config.yaml
norm_eps: 1e-05
positions: "rope"
qk_norm: false
init_std_o: 0.01
optimizer: "adamw"
seq_len: 1024
train_tokens: 111100000
dataset: "wikipedia_en"
Each number is 128 + 24 x the weight over its row's rms, rounded and kept within 0 to 255. Layers, rows and columns count from 0. The size above them is the row's rms in percent of the matrix's.

# layer 2 MLP up, 192x64, rms 0.0808, rows 16-50, columns 0-63
size [101  97 110  96  95  99 104 106 112 130 108 116 102 105  89 110  95 107 102 115 116 110  99  88  89  84 106  92  95  86  97 105  99 106  83]
[[131 126 141 145 159  73 116  58 160 126 118 163 140 130 115  96 152 136 116 137 161 121 132  96 146 119 133 184 125 124 118 144 123 128 167 124 142 150 146 125  78 136 127 172 114 135 158  84 156 135 126 144 118 119 151 119 105 126 118 156 107  78 135 129]
 [118 141 152 134 171 149 111 129 127 164 126 147 104 116 140 145  86 143 112 132 134 193 106 147  94 142 165 128 117 170 125 140 158 104 130 115 127 162 127  95 124 116 101 151 115  81 114 141 132 150 114 118 163 102 139  81  90 121 122 153 136 150 131  78]
 [134 115 159 151 197 163 117 124 136 138 120  96 156 144 153  96 132 124  87 156 117 142 123 146 141 160 124  77 131 150 134 133 120 122 100 130  98 137  94 153 132 152  81 119 115 143 122 172 174 117 171 109 115 127 158  95 124  91 112 129 108 128 121 132]
 [166 133 107 158 133 110 155  97 115 172 189 127 121 135  82 111 125  77 101 136 113 117 153 154 136 111 164 141 152 142  87 106 111 131 126 148 148 134 149 104 127 138 153 131 102 139 174 132 117 109 139 142  86 141 126  91 128  87 110 158 131  98 119 136]
 [122 105 127 115 135 140 165 150 133  94 102  75 168  95 146  94 129 106 127 128 114 123 110 130 137 109 125 131  94 118 120 159 135 157 174  87 124 182 143 134 127 121 126 152 134 101 170 126 121 121 141 140 150 182  83 169 165 118 108 125 125 116 109 148]
 [119  87 145 136 118 144 135 170  97 195 147 151 123 158 151 144 111 117 106 178 124  92  94 150 162 157 123 127 112 128 126 116  84 124 126 126 107 137 174 122 107 104 118 107 123 129 143 141 171 128 104 133 131 149 125 122 131 129 100 166 121 136 151  71]
 [124 131 123 118 117  92 141  93 144 101 131 145 145 140 114 160 128 128 128 142 133 136 140 134 146 110  78 136 188 119 135 117 136 165 144 176 158 113 137 115  90 143  97  98 123 116 144 195  84 124 122 113 110 113 116 123 149  85 141 152 181 125 113 106]
 [153 115 101 129  95 139 161 141  97 121 165 141 146 104 159 116 160 113 136 122 129 123 137 138 150 124  97 183 133 148 104 144 139 156 142 124  81 108 136 133 102 184 131 128 115 162 129 116  83  95 115 107  73 119  81  99 140 115 123 150 153 147 137 113]
 [129 127 120 117 120 116 168 103 136  82 113 131 128  84 135 153 101 133 153 103 119  94 158 121 161 134  42 134 143 134 148 118 126 140 165  78 147 154 133 110 122  87 152 116 126 126 161 137  88 145 138 153 106 123 121 133 151 112 133 139 119 173 143 137]
 [ 98 164 122 153 108 170 116  94 129 106 115 137 154 108 114 111 157 162 172 123 155 138 166 101 118 129 144 112  98 153 103 120 103 159 170 145 129 161 118 136 119 126 118 136  86 122 180 106 132 128 134  91 117 128 130 119 136 105  84 143 176 135 154  94]
 [151 108 155 128 139 157 115 109 161 106 127 123 124 141 137 145 110 117 160 124 136  97 152 135 131  79 128  98 151 161 172 142 167 116 100  94 162  79  66 144 132  74 145 131 134 129 120 144 103 161 130 101 105 122 140 122  97 117 160 141 104 120 110 129]
 [157 122 104 116 170 126  87 150 169 143  89 137 118 106 133 106 122  94 100 158 125 152 119 139 130 104 132  77 119 152 145 139 147 111  69  93 160 150 120 101 160  96 182 153 120 130 125 137 130 147  89 124 166 125 121 141 146 137 115 123 103 129 152 119]
 [142 113 125 151  90 156 137 121 101 172 131 139  82 170 112 101 123 143  99 117 160 131 106 124 118 102 166 106 118 107 116 131 106 110 103 151 156 108 134 145 117 127  98 128 126 155 119 119 180 150 180 156 166 139 139  81  94 117 162 129  94 126 144 120]
 [128  91 117 130 141 154 139 186 161 153 128 146 155 142 111 129 141  98  96 107 166 169 111 142 100 117 163 135 155 104 137 132  97 116  94 156 124  75 108 128 101 107  77 119 156 130 102 113 155 128 131 139 114 126 140 139  71 124 102 114 109 144 136 138]
 [151 134 146 128 162 166 116 117 130 130 120 137 115 150  72 162 172 163 136 132 134 125  93 121 143 125 120 105 109  71 120 147 137 115 106 140 151 144 140 146 102 114 143 142 108 172 162 136 132 130 137 125 130  78  84 124 171 171 120  92 120 133 126  85]
 [136 151 103 115  93 157 135 127 133 142  88 119 104 100 147 161 157 119 132 155 119 111 151  70 121 132 115 150  81 103 161  99  84  98 152  97 147 124 144 118 139 115 118  95 146 174 157 132 149 106 119 115 139 106 126 115 125 142 174 161  95 102 138 127]
 [158 116 112  94 140 103 148 113 139 143 162 134 133  88 139 137 135 117 144 127 114 154 126 160 132  75 122 103 134  99 142  80 132 157 117 105 134 135 133 131 136 113 179 123 117 139 174 105 110 155 103  95 151 137  73 155 131 186 105 153 114  97 128 136]
 [114 154 153 139  91  74 129 107 102 142 120 141  71 118 125 137 109 163 107 146 136 126 104  99 172 175 156 130 141  99 129 162 115 140 150 129 109 111 122 116 130  89 138 151 100 139 121 101 162 103 168 165 174 126 125 112 134 107  93 136 149 111 134 124]
 [156 117  86 119 144 137 146 109 136  96 129 120 128 128 136 140 116 127 126 137 125 121 117  99 138 121 135 152 144  73 111 138 118 140 179 134 113 108 139 144  66 148 173 169 151  92 135  70 100 122 123 125 171 125 116 164 179 131 105 160 139 112 127 147]
 [120 147 126 159 149 114  78 124  76 129 132 133 105 136 101 126  81 130 134 137 123 160 136 128  94 144 108 151 163  89 149 104  90 115 137 167 143 179 105  99 121 150 120 119  86 145 126 108 103 139 141 136 103 135 125 130 184 158 113 130 127  94  96 126]
 [128 115 102 124 110 147 110 142 148 137  93 102 148 128 168 148  97 140 128 131  80 108  99 125 125  89 147 140 172 102 133 108 138 146 111 144 146 165 124 111 134 117 144 143 110 114 115 152 110 161 107 111 171 115 196 151 144 136 122 112 133 107  62 102]
 [112 139 173 146 125 127 108 129 109 149 136 125  79 163 111 115 124 112  56 133 171 169 139 163  92 103 152 138 124 103 118 151 130 102  99 125 126 150 125 145 164 108 139 124 131 160 110 130 164 163 111 123 124 125 151 121  80 171 124  93 139 133 134 117]
 [ 87 143 140 140 181 143 115 151 114 134 157 127 158  94 122 137 128 112 139 140  83 108 108 144 165 126 108  93 145 133 108 118 164  79 136 127 153 125 182  89 156 144  83 121 103 138 140 130 122 128 165 131  77 154 125 132 136 136 100 104  99 134 142 120]
 [140 118  99 128 125 114 122 141 111 155  92 109 118 152 162 120 141  99 122 166 194  90 140 182 146  91 110 117 126 161 142 103 137 143  93 156 135 160 137 114 135 115 117 117 133  95 141 169 160 122 142 123 144 119 146 121 122 100  94 152 133 100 112  76]
 [129  96 127 155 107 112 140 166 131 128 152 131 133 166 146 143 132 123 124 135 133 155 109 124  88 134 189 116  96 121 122 144  90 101 104 124  89 116 117 137 114 134 157 120 116 140  96 107 193 141 121 134 148 123 144  98 101 161 146 118  76  84 125 171]
 [148  85 150 145 141 123 110 141 143 150 159 144 131 141 106 100 138 101  82 130 120 142 138 141 127  99 148 137 168 114 166 149 116  87 105 121  78 119 111 136 104 112 127  73 127 133 123 123 154 120 114  75 141 150 111 140  84 162  97 135 133 130 181 111]
 [150 150 152 103  73 115 127 107 155 110 142 141 180  89 154 163 101 138 167 113  81 107 151 131 116 154 108 148 123 158 142 129 122 137 166  97 121 107 110 140 103 151 146 108  93 106 107 150 118  95 131 114 120 120 157 145 138 133 140 146 128 124 105 184]
 [135  67 116 124 150  90 121 154 178 161 125 101 156 105 118 150 141 153 137 124 113 157 112 100 143 153 134 156 116  93 124 129 108  95 116 120 132 113 118 134  82 155 121 111 184 131 123  97  95 107 118 159 144 135 112 107 128 115 123 191 113 147 118 140]
 [144 164 163 119 113 129 146 116  81 113 123 142 124 138 117 133 125 170  59  98 120 134 161 116 113 146 161 141 158 106 176 110 103 137 127 131 126 113 155 124 172 101 103 176  90 125 139 139 127 140 143 138  88 125 144 149  88 157 137 101 143 137 117 106]
 [107 106 108 130 199 123 132 105 150 115 145 115 118  94 137  97 133 130 128 179 125 131 154 140 145 155 138  73 105 119 129 156 139  80 131 120 142  98 125 120 136 142 173 123 157 119 132 201 102 124 132 120 123 155 145  96 125 110 117 118 124 131  87 141]
 [132 115 138 145 123 128 153 118 154 117 147 119 149  62 134 143 107 144 124 133 129 126 158 101 176 195 156 122 134 108 140 120 189  92 127 129 147 139 143 114 136  90 125 129 161  96 101 156 108 116  75 124 121 125 134  98 145  96 121 130 144 135  99 106]
 [110 110 173 120  89 124 126 100 169 139 124  92 129 167 133 109 156  99 118 123 129  85 165 137 111  92  95 155 107 124 108 148 145 148 155 140 114 145 116  93 148 143 136  86 101  97 137 161 163 171 130 115 135 129 138 151 125 122 100  86 159 126 144 151]
 [101 135 151 121 136 101 178 125  88 143 162 147 124 104 141 163  93 146 154 150 104 122 108 158 170 157 110 156 121 104 145 122 157 136 132 122  72 122 156 105  89 148 116 134 143 167 151 136  89 129 106 112 124 129  77 127 134 105 146 115 119 156 112 153]
 [103  84 126 146 150  87 132 135 147 125 136 129 141 139 129 155 105 192 115 143  98 139 136 143 114 132 139 150 113 155 128 100 117  77 165 137 132 126 118 121 146 118 153 121 166 134  63 116 149 129 133 114  61 121 108 117 115 143 154 109 159 139  85 129]
 [120  88 117  94  73 180 124 103 117 100 132 125 143 103 157 145 149 104 149 163 118 114 149 107 132  87 119 130 167 132 150 108 138 148 152 132 178 163 150 118 138 165 161 107 113  95 157 150  90 147 104 156 135 118 103 154 135 134 121 125 142 134 119 150]]
# layer 2 MLP down (transposed), 192x64, rms 0.079, rows 16-50, columns 0-63
size [103 104 112  96 101 102 111 109 111 116 114 117 106 102  94 112  95 101  90 115 118 114 100  92  98  85 111  95 100  91  99 109  98  88  85]
[[112 130 140 187 148 127 114 180 125 151 109  98 113 119 109 105 155 166 113 182 121  89 136 101 142  92 113 130 100 159 102 118 141 110 120  95  81 152 156 128 142 157 123 106 128 167 127 139 138 153 170 126 108 123 119 129 103 103 113 156 124 116 145 101]
 [112 133 119 174 123 133 110 205 123 137 111 149 142 127 124 149 141 106 164 172 129 129  98 126 166 134  73  92 152 123 151 136 130 110 142  93 123  91 107 104 126 126 167 113 110 157  91 151 122 153 115 134  99 122 113 109 114 129 160  91 148 115 140 130]
 [126 111  70 153 116 150 112 142 125 153 134 161 171 124 120 139 160 115 111 114 129  83 124 122 107 166 154 101 125 129 135  97 136 150 155 116 150 136 100 153 172 129 114 153  63 144  86 126 107 112 145 120 140 179 114 123 135 131  96 108 103 138  95 141]
 [159 147 117 170 131 116 144 100 129 152 156 121 132 135 128 123 115 111 138  90 137 117 135 156 152 131 119 145 139 135 102 118 103 158 132 110 172 150 129 103  92 104 156 118 135 114 158 132  94 125 105 156  98 146 107  90 185  50 117 168 136 117 131 110]
 [119 134 132 146 110  87 121 152 118 103 124 121 160  79 111 111 112 137 101 146 144 165 189 120 168 166 140 132  85 119 143 143 123  94 151 149 120 120 146 109 148 126 119 122 144 149  92 169 125 190 122 115 106 113 153 105  76 117 130 118 119 145 114 127]
 [121 132 113 119 160 123 104 122 141 116 104 157 149 107  89 109 167 144 114 102  90 199 115 139 102 128 147 132 131 134 143 164 155 131 114 124 133  93  82 161 154 131 105 136 115 161 125 144  90 125 158 118 144 113 125 154 130  96 162  78 132 113 119 168]
 [112 148 127  60 110 155 121 156 108 114 127 142 164 108 143 128 133 129 142 154 116 103 173 134 108 141 137 129 163 131 117 117 162 120 142 143 119  78  95 138 111 152 171 131 127 134 154 173  82 170  95 122 116 130 123 129 133 116  67 108 152 135 115 119]
 [119 107 117  66 151  86 145 143 143 144 129 102 112 121 111 133 137 124 104 117 119 187 145 188 111 116 150 112 146 113 121 141 114 115 113 172  86 146 137 135 137 130 150  93 104 128 148 158 130 130 130 171 130 172 103 150 111 156 110  88 143 107 136 104]
 [119 153 136 159  91 160 136  90  86  93 145 127 155 121 131  97 123 150 137 163 156 138 148 133 110 135 140 156 146 122 149 144 153 141 134 195  96  79 147 107 147 163  86 129 129 119  98 103 133 118 120 107 131 126 104 129  74  92 133 117 116 105 119 134]
 [117 153 135 180 110 189 147 109 109 130 121 133 145 110 135  87 138 151 135 120 137 131 152 169 113 142 144 126 124 124  72 102  79 142 106 143 133 127 133 134 159 120 175 142  98 156 154 126 166 124 132  87 118 135 135 141  95  83 114 129 143 127 119  86]
 [101 121 129 139 125 162 150 124 132 127 106 115 130 143 144 158  97 134 124 110 127  75 113 119 161 117 135 138 121 145 160 162 138 104 104 123 166  91 102 142 110  74 121 119 139 132  91 161 126 156 161 113 116 124 177 115  67 133 179 142 128  95 146 141]
 [119 163 143 108 104 118  99 139 122 142 139 130 104 162 109 160 121 136 168 133 126  70 112 115 126 122  99 150 141 119 119 135 146 156 148 101 112 116  98 142  59 155 101 141 168 140 166 145 125  84 167 111 108 107 154 140 178 117 130 109 121 126 110 132]
 [132 122 112 105  89 128 117 143 123 119 135 134 150 126 158 117 134 138 111  74 108 120 147 179 159 129 164 123 164 111 143 188 110 160 123 107 159 103 144 130 123 128 160  93 133 133 123 194  99 127 112 118 125 123 118 132 145 108 109 131  67 128 118  90]
 [128  97 137  87 162 113 154 153 124 170 140 181 103 138 142 132 145 113 116 118 111 119 133 160 117 109 124  66 143  99 124 192 123 107 112 137 143 107 106 170 137 127 136 118 187 148 132 102 117 139 173 130  99 122 104 138 119 133 104 123 141 113 107 119]
 [102 153 140 112 113 121 136  89  90 166 146 118 151 106 124 117 138 122 111 149 110 139 175 193 146 148 140 147 138 121 129 128 144 100 117 126 103 119 157  90 133 110 114  94 139 166 114 154 108 168 154 116  88 116 126 158 105 109  88 132  87 130 169 140]
 [145  97 144  91 155 134  82 188 105 118 132  74 125 144 143 122 137 164 149 128 158 141  94 150 109  90 148 107 156  98 129 111 137 117 120 118 123 158 109 142 122 128  92 106 154 162  95 115 131 115 151 153 113 145 139 109 106  87 130 140 128 148 178 118]
 [147 109 125 117 133 145 114 161 125 116 155 142 124 160 130 146 149 150 107  95  90  74  76  64  71 128 148 137 113 165 116 140 138 136 141  94 144 155 132 163 112 144 114 117 133 101 152 151 123 130 165 128 135 161 141 127 162 146 112 105 110 116 146 107]
 [118 118  89 112 122  95 159  84 119 113 124 152 170 125 110 122 150 117 162 129 125 149 176 126 128 114 114 184 163 163 149 125 150 130 175 160 154 130 103  69 117 136 116 133 133 156 110 122 104 111 136 107 117  81  98 120 104 122 145 144 108 115 132 107]
 [159 117 146  65 111 103 158 130  92 155 137 125 113 143 119 133 112 140 173 107 143  69 125 155 102 118 121 106 104 131 135 124 164 160 165 118 139 126 108 139 152 130 133 162 134 123 144  85 143 124 141 105 126 125 101 119 156 171 150  98 127  84  87 134]
 [135 126 133 142 129 114  74 120 112 130 148 124  95 183  96 141 115 123 140 120 147 184 106 164 119 157 125 134 145 129 125  85 139 140 104 126 137 180 116 120 167 149 108 113 129 139 132 127 108 171 135 116 130 161 133  75 174 126 119 126 107 100  83 142]
 [119 137 111 118 155 161 102 145 118 123 126 130 126 124 142 144  96 131 172 115 119  62 105 125 145 168 119 110 163 115 135 100 112 149 132 110 141 141 142  96 128 121 120 124  88 101 114 143 110 141  83 149 131 163 204 130 151 128 138 115 171 126  82 123]
 [129 168 128 147 126  94 132 133 126 159 123  75 156 138 157 113  99 132 113 166 138 122 108 119  87 144 144 139 157 160 146 140 121 125 154 103  75  92 168 123 140 117 164 137 129 122 146 150 146  89 116 148 122 164  82  84 136 119 144 117 110 154 101 105]
 [ 81 105 139 200 161 127 129 139 152 135 158 173  79 145 127 113 140 172 127 143 121 126 124 119 176 122 125 122 106 106 103 120 131  93 108 142  96 118 155 162 157 153 119 147 107 118 137 102  91 118 161 124 146 134  95 129 126 126 125  89 115 132 110 152]
 [106 122 152 121 124 122 140 116 121  94 159 139 162  94  88 148 172 142  97 142  78 191 128 104 107 159 150 146 140 101 118 181 102 107 145 122 121  85 120 130 121 143 117 145 130 170 104 128  94 116 115 124 133 156 136 156 120 126 158  93 116 141 144 143]
 [117  96 169 186 159 126 134 181 123 102 125 102 147 125 117 142 101 160 145  97 131 102  94 108 158 147 152 120 124  74 117 139 131 166 132  91 143 117 118 101 147 145 125 168 124 142 120 172  79 135 139 117 144 110 104 110 122 129 153 137 109 136 103 127]
 [132  99 104 124  65 140 137 123 130 152 119 173 143 171 134 175 153  77 116 138 140 100 134 140 126 114  94 120 119 119 158 188 177  96 127 123 129 106 133  96 126 155 136 108 125 115 157 134 131 142 108 129 140 151 111 140 110 141 100 136 155 103  88 114]
 [155 200 144 108 129 133 115 126 166 108 143 120 105 105 132 144  77 132 155 130 112 133  96 114 120 173 118 152 116 139 147 167 123  87 172 115 110  95 144 125 170 153 136 103 108 106 110 152 125 101 153 115 139 121 143 146 112  83 155 146 125 125  96 124]
 [162 117 102  54 122 119  86 147 126  66  77 105 147 113 153 112 139 114 134 116 122 162 119 133 116 125 110  97 136 146 158 134 142 146 145  99 165 111 113 130 151 111 117 109 122 163 155 122 111 162 146 149 122 130 150 154 117 116 159 156 147 161 140 116]
 [125 124 118  85 148 124 124 150 140 122 113 117 124 112 107 158 117 172 145  87 162 140 138 113 118  91 125 118 118 116 120 108 153 159 133 123  83 153 112 157 111  87 118 139 147 178 134 110 114 133 177 130 158 118 137 174 110 111 134 138 108 198 119  93]
 [132 103 127  82 150 148 165 111 149 131 152  83 122 160 133 147 107 123 116 126 118 152 134 132 112 124 156  98 106 160 114 111 178  92  91  86  97 143 124 106 138 115 174 120 145 137 123 151  94 148 148 140 129 131 173 144 118 103 119 127 147 106  96 180]
 [148 161 162 209 125  76 182 121 106 151 123 114 150  93 119 134 111 142 135 129 107 177 117 101 132 147 143 137 113 102 129 162 124  89 100 139 129 158 145  98 148 118 100 135 115 138 126 113 105 158 125 106 112 111 140  83 127 125 127 145 116 148 141 118]
 [153 131 121 136 119 125 160  78 159  95  72 119 113 162 128 124  99 147 152  85 122 132 143  98 151 110 120 184 133 158 116 138 110 109 170 140 177 105 165 112 107 140 109 130  96 125 140 127 108 127 107 124 115 144  98 153 143 131  80 139 148 143 138 141]
 [ 92 105 139 170 135 111 169 138 129 165 157 117 125 120  81  67  87  96 121 127 174 152 150 141 116 152 168 142 132 125 104 109 126 131 107 172  67 125 111 141 116 119 127 120 133 126 144 165 148 144  97 111 141 145 102 108 121 124 140 130 110 140 141 140]
 [110 117 140  93 163  85 133 130 138 102 106 134 132 143 124 149 151 135 108 141  96 100 136 103 113 137 156 122 121 146 137 105 152 148 114 147 179 147 100 117  90 101 162 147 183 128 145  91 137 132 102 130  84 113 118 148 147 140 125  99 168 126  70 151]
 [134 128 150 116 145 115 135  83 170 128 125 152 128 162  95 175 126 201 136 119 134 157 123 104  97  76 133 134 168 101 122  97 133 119 112 128 119 115 128 122 112 113 125 127 119 138 186 113 151 155 121 140 107 168 125 103 135  78 118 119 155 114 134 111]]
# layer 2 MLP gate, 192x64, rms 0.0895, rows 17-51, columns 0-63
size [ 95 117  87  88 100 109 105 111 129  95 115 108 101  84 109 105 103  96 112 111 104 101  85  93  92  94  85  89  84  97 109  91  96  83 102]
[[132 121 141 101 162 124 142  62 119 103 115 112  85 136 114 114 126 150 103  99 148 130 152 145  76 116 171 101  81 165  71 114 107 150 138 127 155 157 124 132 130 131 114 144 119 112 122 113 136 120 123 115 149 141 107 135 138 158 101 166 143 154 125  85]
 [ 71 142 170 129 133 117 143  84 143 162  95 146  85 107 113  98  86 166 163 149 162 120 161 154 169 127  86 129 111 108 119 160 116 139 127  94 129 127 146  98 149 144 122 152 136 142 124 130 124  70 136 135 121 143 142 128 102 122 139 117 124 140 141 103]
 [147 108 141 111  88  90 134  96 113 118 179 119 169 126 125  95 161  94 137 109 134 132 117 150 107 109 118 143 137 174 148  96 114 155  97 123 175  98 117 132 133 140 137 111 146 171 132  86 104 147 123 101 124 139 138 136 175 117 106 171 147 121 156 117]
 [126 140 146 137  72 166 142 113 122  89 133  73 174  95 166 124  98 161 127 157 125 146 178 113 165 123 100 168  92 133 121 165 144 132 127 109 117 164 148 124 146 108 144 115 149 122 135 140 101 158 144 111 114 107 116 130 120 107 122 123 120 126 100 158]
 [117 140 147 114 189 109 111 126 121 152 131 134  94 140 147  77 102 108  88 108 118 159 145 110 154 145 157 109 123 100 123 130 130  74 108 151 136 159 110 147 151  92 108 155 131 147 126 120 156 141  90 137 110 132 139 149  80 163 158 114  96 148 131 151]
 [103  88 102 121 138 163 120 155 125 142 109 179 172 118 100  92 114 134 115 138 156  76 121  87  96 139 166 130 158 126 126 122 160 150 102 175 105 105 115 110 120 149 181 116 112 158 137 151 141 108 124 145 157 144 111 141 110 121 104 113 139 123 121 142]
 [119 161 126  87 105 105 111 123 121 122  77 143 130 138 103 137  82 159 147 162 122 125 168 118 114 120 103 128  94  99 150 159 119 154 119 141 118 100 128 144 131  90 150 133 186 125 137 126  93 138 124 155 131 147 141 179 177 125  91 116 120 118 160 106]
 [135 145 143  77 135 151 150 129 119 131 107 133 132 131  94  96 175 127 110 162 133 146 101 110 126 159 129 145 100 154 124 109 144 101 110 179 108  87 106  94 125 156 120  92 133  79 125 155 120 185 126 138 123 142 103 132 101 182 106 136 112 126 126 127]
 [118  84 113 101 149 126 177 122 155  89 138 128 124 125 157 135 152 148 128 131 125 105 128 110 155 149  73 135 165 147 156 133 170 157 122 142  77 114 165 106  96 165 148 147 132 139 133 107  94  90 110 136 133 164  94 118 128 150 131 114 157 145 128 107]
 [146 138 112  99 130 106 108 117 158 130 101 155 151 110  96 141 127  96 149 107  95  79 153 146 133 128 122 117 165 103 130 123 131 154  81 114 138 117 127 122 111 110 107 128  69 128 146 132 119 123 138 108 166 155 122 145 183 150 135 155 200 139 142 113]
 [127  98 131 126 152 125 115 150 103 174 105 149 139 168  93 132 124 129 124 153 122 141 101  93 117 112 168  90 128 140  71 142 112 116 126 153 131 162 114 141  85 130 127 129 129  91  93  66 174 123 129 128 133 140 143 146 133 154 138 104 158  98 161 112]
 [128 121 101 136 115  90 156  68 147  95 188 104 134 150 124 138 164 138 119 146 131 143 122  97 127 172 125 149 122 149 158  76 143 164 141 122 121 106  94 104 117 156 132 111 110 137 110  75 145 151 119 130 105 111 142 136 125 126 174 134 140  97 146 127]
 [108 148 130 128 112 161 120 109 148  90 134  75 143 128 113 130 104 163 120 134 115 123  90  85 106 171 133 168 106 160 115  99 163 152 156 111 163 137 149  93 132 130 130 130  57 132 133 154 129 139  75 113 141 124 147 155 141 118 153 123 118 130 127 142]
 [117 140 154 146 106 131 141 107 118 115 109 148 120 145 131 159  93 124 148  92 138 130 147 120 135 159 152 145 124 189 127 108 128 215 133 158 135 121  80 147  98 123 124 105  97 114 120 115  99 122 132  93  69 111 152 143 129 125 151 142 132 143 158 124]
 [127 100  81 110 144  97 128 128 145 127  94 136 117 141 128 124 116 150 127 109 114  79 138 135 115  63  86 146 157 118 147 138 149 134 139 200 102 115 142 136 156 145 133 136 168 139 132 152 129 129 124 112 124 134 156 145 121 111 114  78 154 181 144 114]
 [122 136 134 135 108 181 129 125 109  94 145 118  97 187  87 112 183  92  95 136  58 122 110 112  97 135 133 107 115 132  96 151 134 136 157 128 109 151 128 166 117 131 101 114 125 117 129 130 147 125 159 125 124 146 140 136 160 145 102 100 139 110 101 100]
 [169 126 100 121  49 130 141 129 151 127 170 101 117 185 132 126 143 144  74 124 158 123  95 140 147 117 140 145 117 102 128 117 127 118  98 158 150 118 153 136 162  96 168 121 111 148 139 130 141 111 130 139 187 102 112 118 138 107 118 128 125 113 119 115]
 [144 129 160  73 101 110 140 136 126 180  99  99  88 121 144 109 189 136 144 134 117 132 107 156 121 131 123  87  84 129 141 117 135 105  81 118 150 154 131 145 137 111 134 113 146 176 115 129 155 126 142 101 121 166 120 107 133 136 172 117 115 102 101 115]
 [127 114 127  94 107 115 141 126 117  89 165  89 178  70 125 164 144 132 160 113 167 107 134 169 163 157  78 137 127 124 154  85 122 142 125 129 142 139 139 119  85 151 134 136 130 141 145 111  92 107  95 137 130 151 110 160 136 104 121 126 137 144 159 129]
 [138 125 134 110  99 111 136  92 158 113 132 150 186 105 131 139 135 146 147  87 123  86  98  95 135 185 116 148 151 138 125 101 138 170  89 121 123 136 155  94 127  90 159 157 126 113 151 154  98 117  76 106 121 141 116 149 138 109 129 155 132 145 132 142]
 [120 111 132 133 124 122 130 112 131 109 122 154 110 130 113 126 105 133 127  84 113 127 176 155 157  78 126 141 125  94  97 117 147 137  95 148 192 155 112 173 136 133 123 141 127 120 115  74  95 168 117 115 143 115 136 192 105 142 109 123 144 115 145 165]
 [145 126 101 135 123 120 151 120 167 162 171 123 113 145 120 113 101 132  91 105 129 119 121  81 128  83 140 109 144  92 138  89 154 139 100 114 132 160 130 107 171 131 149 164 156 125 112 129 147 114 138 185 168 159 125 134 116 140 134  84 151 105  95 117]
 [153 146 147 107 146 133 178 110  96 150 114 143 134 148 148  87 129 111  52 173 151 124 143 112 151 104 150 120 137 108 136 128 188 125  90 150 136 126 121 136 140 117 137 143 130 163 115 134 127 145 151 120 105 134 107 103 120 134 101  79 112 173 130 149]
 [111 131  86  97 119 127 115 114 146 142 172 170 125 168 108 136 163 117 141 137 136 148 164 140 114 134 130 167 134 209 118 126 112 126  98 146 108 116 144 128 142 156 128 100 116 123 111  81 175 125 104  84 125 148 143 130 132 120 127 125  94 136 167 141]
 [114 146 140 129 130  99 143 131 118 106 110 103 110 155 122 127  95 205 139 128  90 110 123  99 109 130 106 148 124 145 120 151 114 155 138 143 110 150 152 145  99  94 207 143 148  81 121 104  94 119 138 169 106  96 125 143 131 119 144 132 133 156 134 140]
 [154 163 125  84 147 128 146 100 145 134 137 108 121 105 103 120  96 123 114 119 117 110 103 130 136 169 145 134 107 143 168 127 107 111 144 141  87 109 164 118 145 139 168 115  86 105 126 158 121  72 178 104 133 125 142 156 114  95 151 141 165  85 109 130]
 [157 163 134 100 153 123  91 149 146 154 104  94 113 135 103  95 177 103  85 101 140 132 108 102  91  87 147  97 151 110  85 109 176 114 133 121 167 128 150 133 124 127 153 134 110 124 101 123 140 122 140 133 116 187 120 143 108 136 139 128 131 149 100 120]
 [161 124 126 158 134 111 148 128 138 135 137 159  95 143 162 110 100  97 131 200 124 119 123 107 116 167 112 155 166 134 114 174 124  98 141 138 139  94 114 116 126 137 136 110 159  74 115 163 127 111 109 135 121 164  90 128  99 113 126 138 135  93 144 167]
 [152 137 101 106  80 119 134 161 100 148 151 112 147 144 139  87 131 136 141 128 113  99 105 138 133 123 138 150 151 106 137  86 132 141 105 157 143 120 100 165 148 135 119 123 101 138 146 130 119  83 100 109 108 111 150 149 132 104 177 205  95 121 154 113]
 [157 118 128 110 129  99 167 112 151 150 144 130 134  77 118 131 130 136 125 156 113  95 134  97 144 141 127 119 131 122 169 152 187  71 104 145 159 127 150 164 138 127 143 128 149 117 108 151 115 115  77 155 128 140  94 121 194 120 103 117 127 131 106 123]
 [ 69 140 128 115 154  99 114  82 123  98 115 135 116 109 132 113 122 147 164 152 101 132 156 124 176 158  71 145 149 117 144 142 136 181 133 129 112 103 106 158 100  95  92 158 146  88 141 115 131 137 139 166  98 127 132 157 129 117 142 137 116 130 126 148]
 [135 140 137 122 155 113  98 124 129  94 128 134 100  62 143  95 127 137 198 157 161 152 116 118 124 122 104 130 125 138 143 126  88 112 147 122 128 103 150 116  73 116 148 134 141 161 129 112 111 131  75 122 142 134 133 162 164 129 147 183 138 137 129 113]
 [137 125 129 125  54 117 134 118 142 117 120 108 153 141 123 110 138 137 159 106 114  87 117 103  98 158 105 139 188 115 159 119 151 193 105 122 127 103 146 141  99 136 132 139 121 120 167 105  92 146 133 146 155 106 124 141 133 119  82 172 144 129 119 118]
 [ 96 136 150 139  93 118 157  95 151 140 133 137 146 145 113 139 103 196 136 139 117 156 144  97  91  90 121 190 147 112 145 128 119 112  86 124 104 120 135  84 110 123 122 140 117 138 129  95 114 128 138 138  76 172 108 131  97 108 132 119 148 119 141 101]
 [ 97 124  91  85 169 130 162 125 151 116 123 138 119 124 151 143 125 133 162 109 122 108 120 122 118  90 108 120 121 125 135 126 140 167 155 124 119 158 143 156 140 142 170 127 155 118 172  74 104 121 139  92 126 149  80 100 201 131 126 133 114 109 138 140]]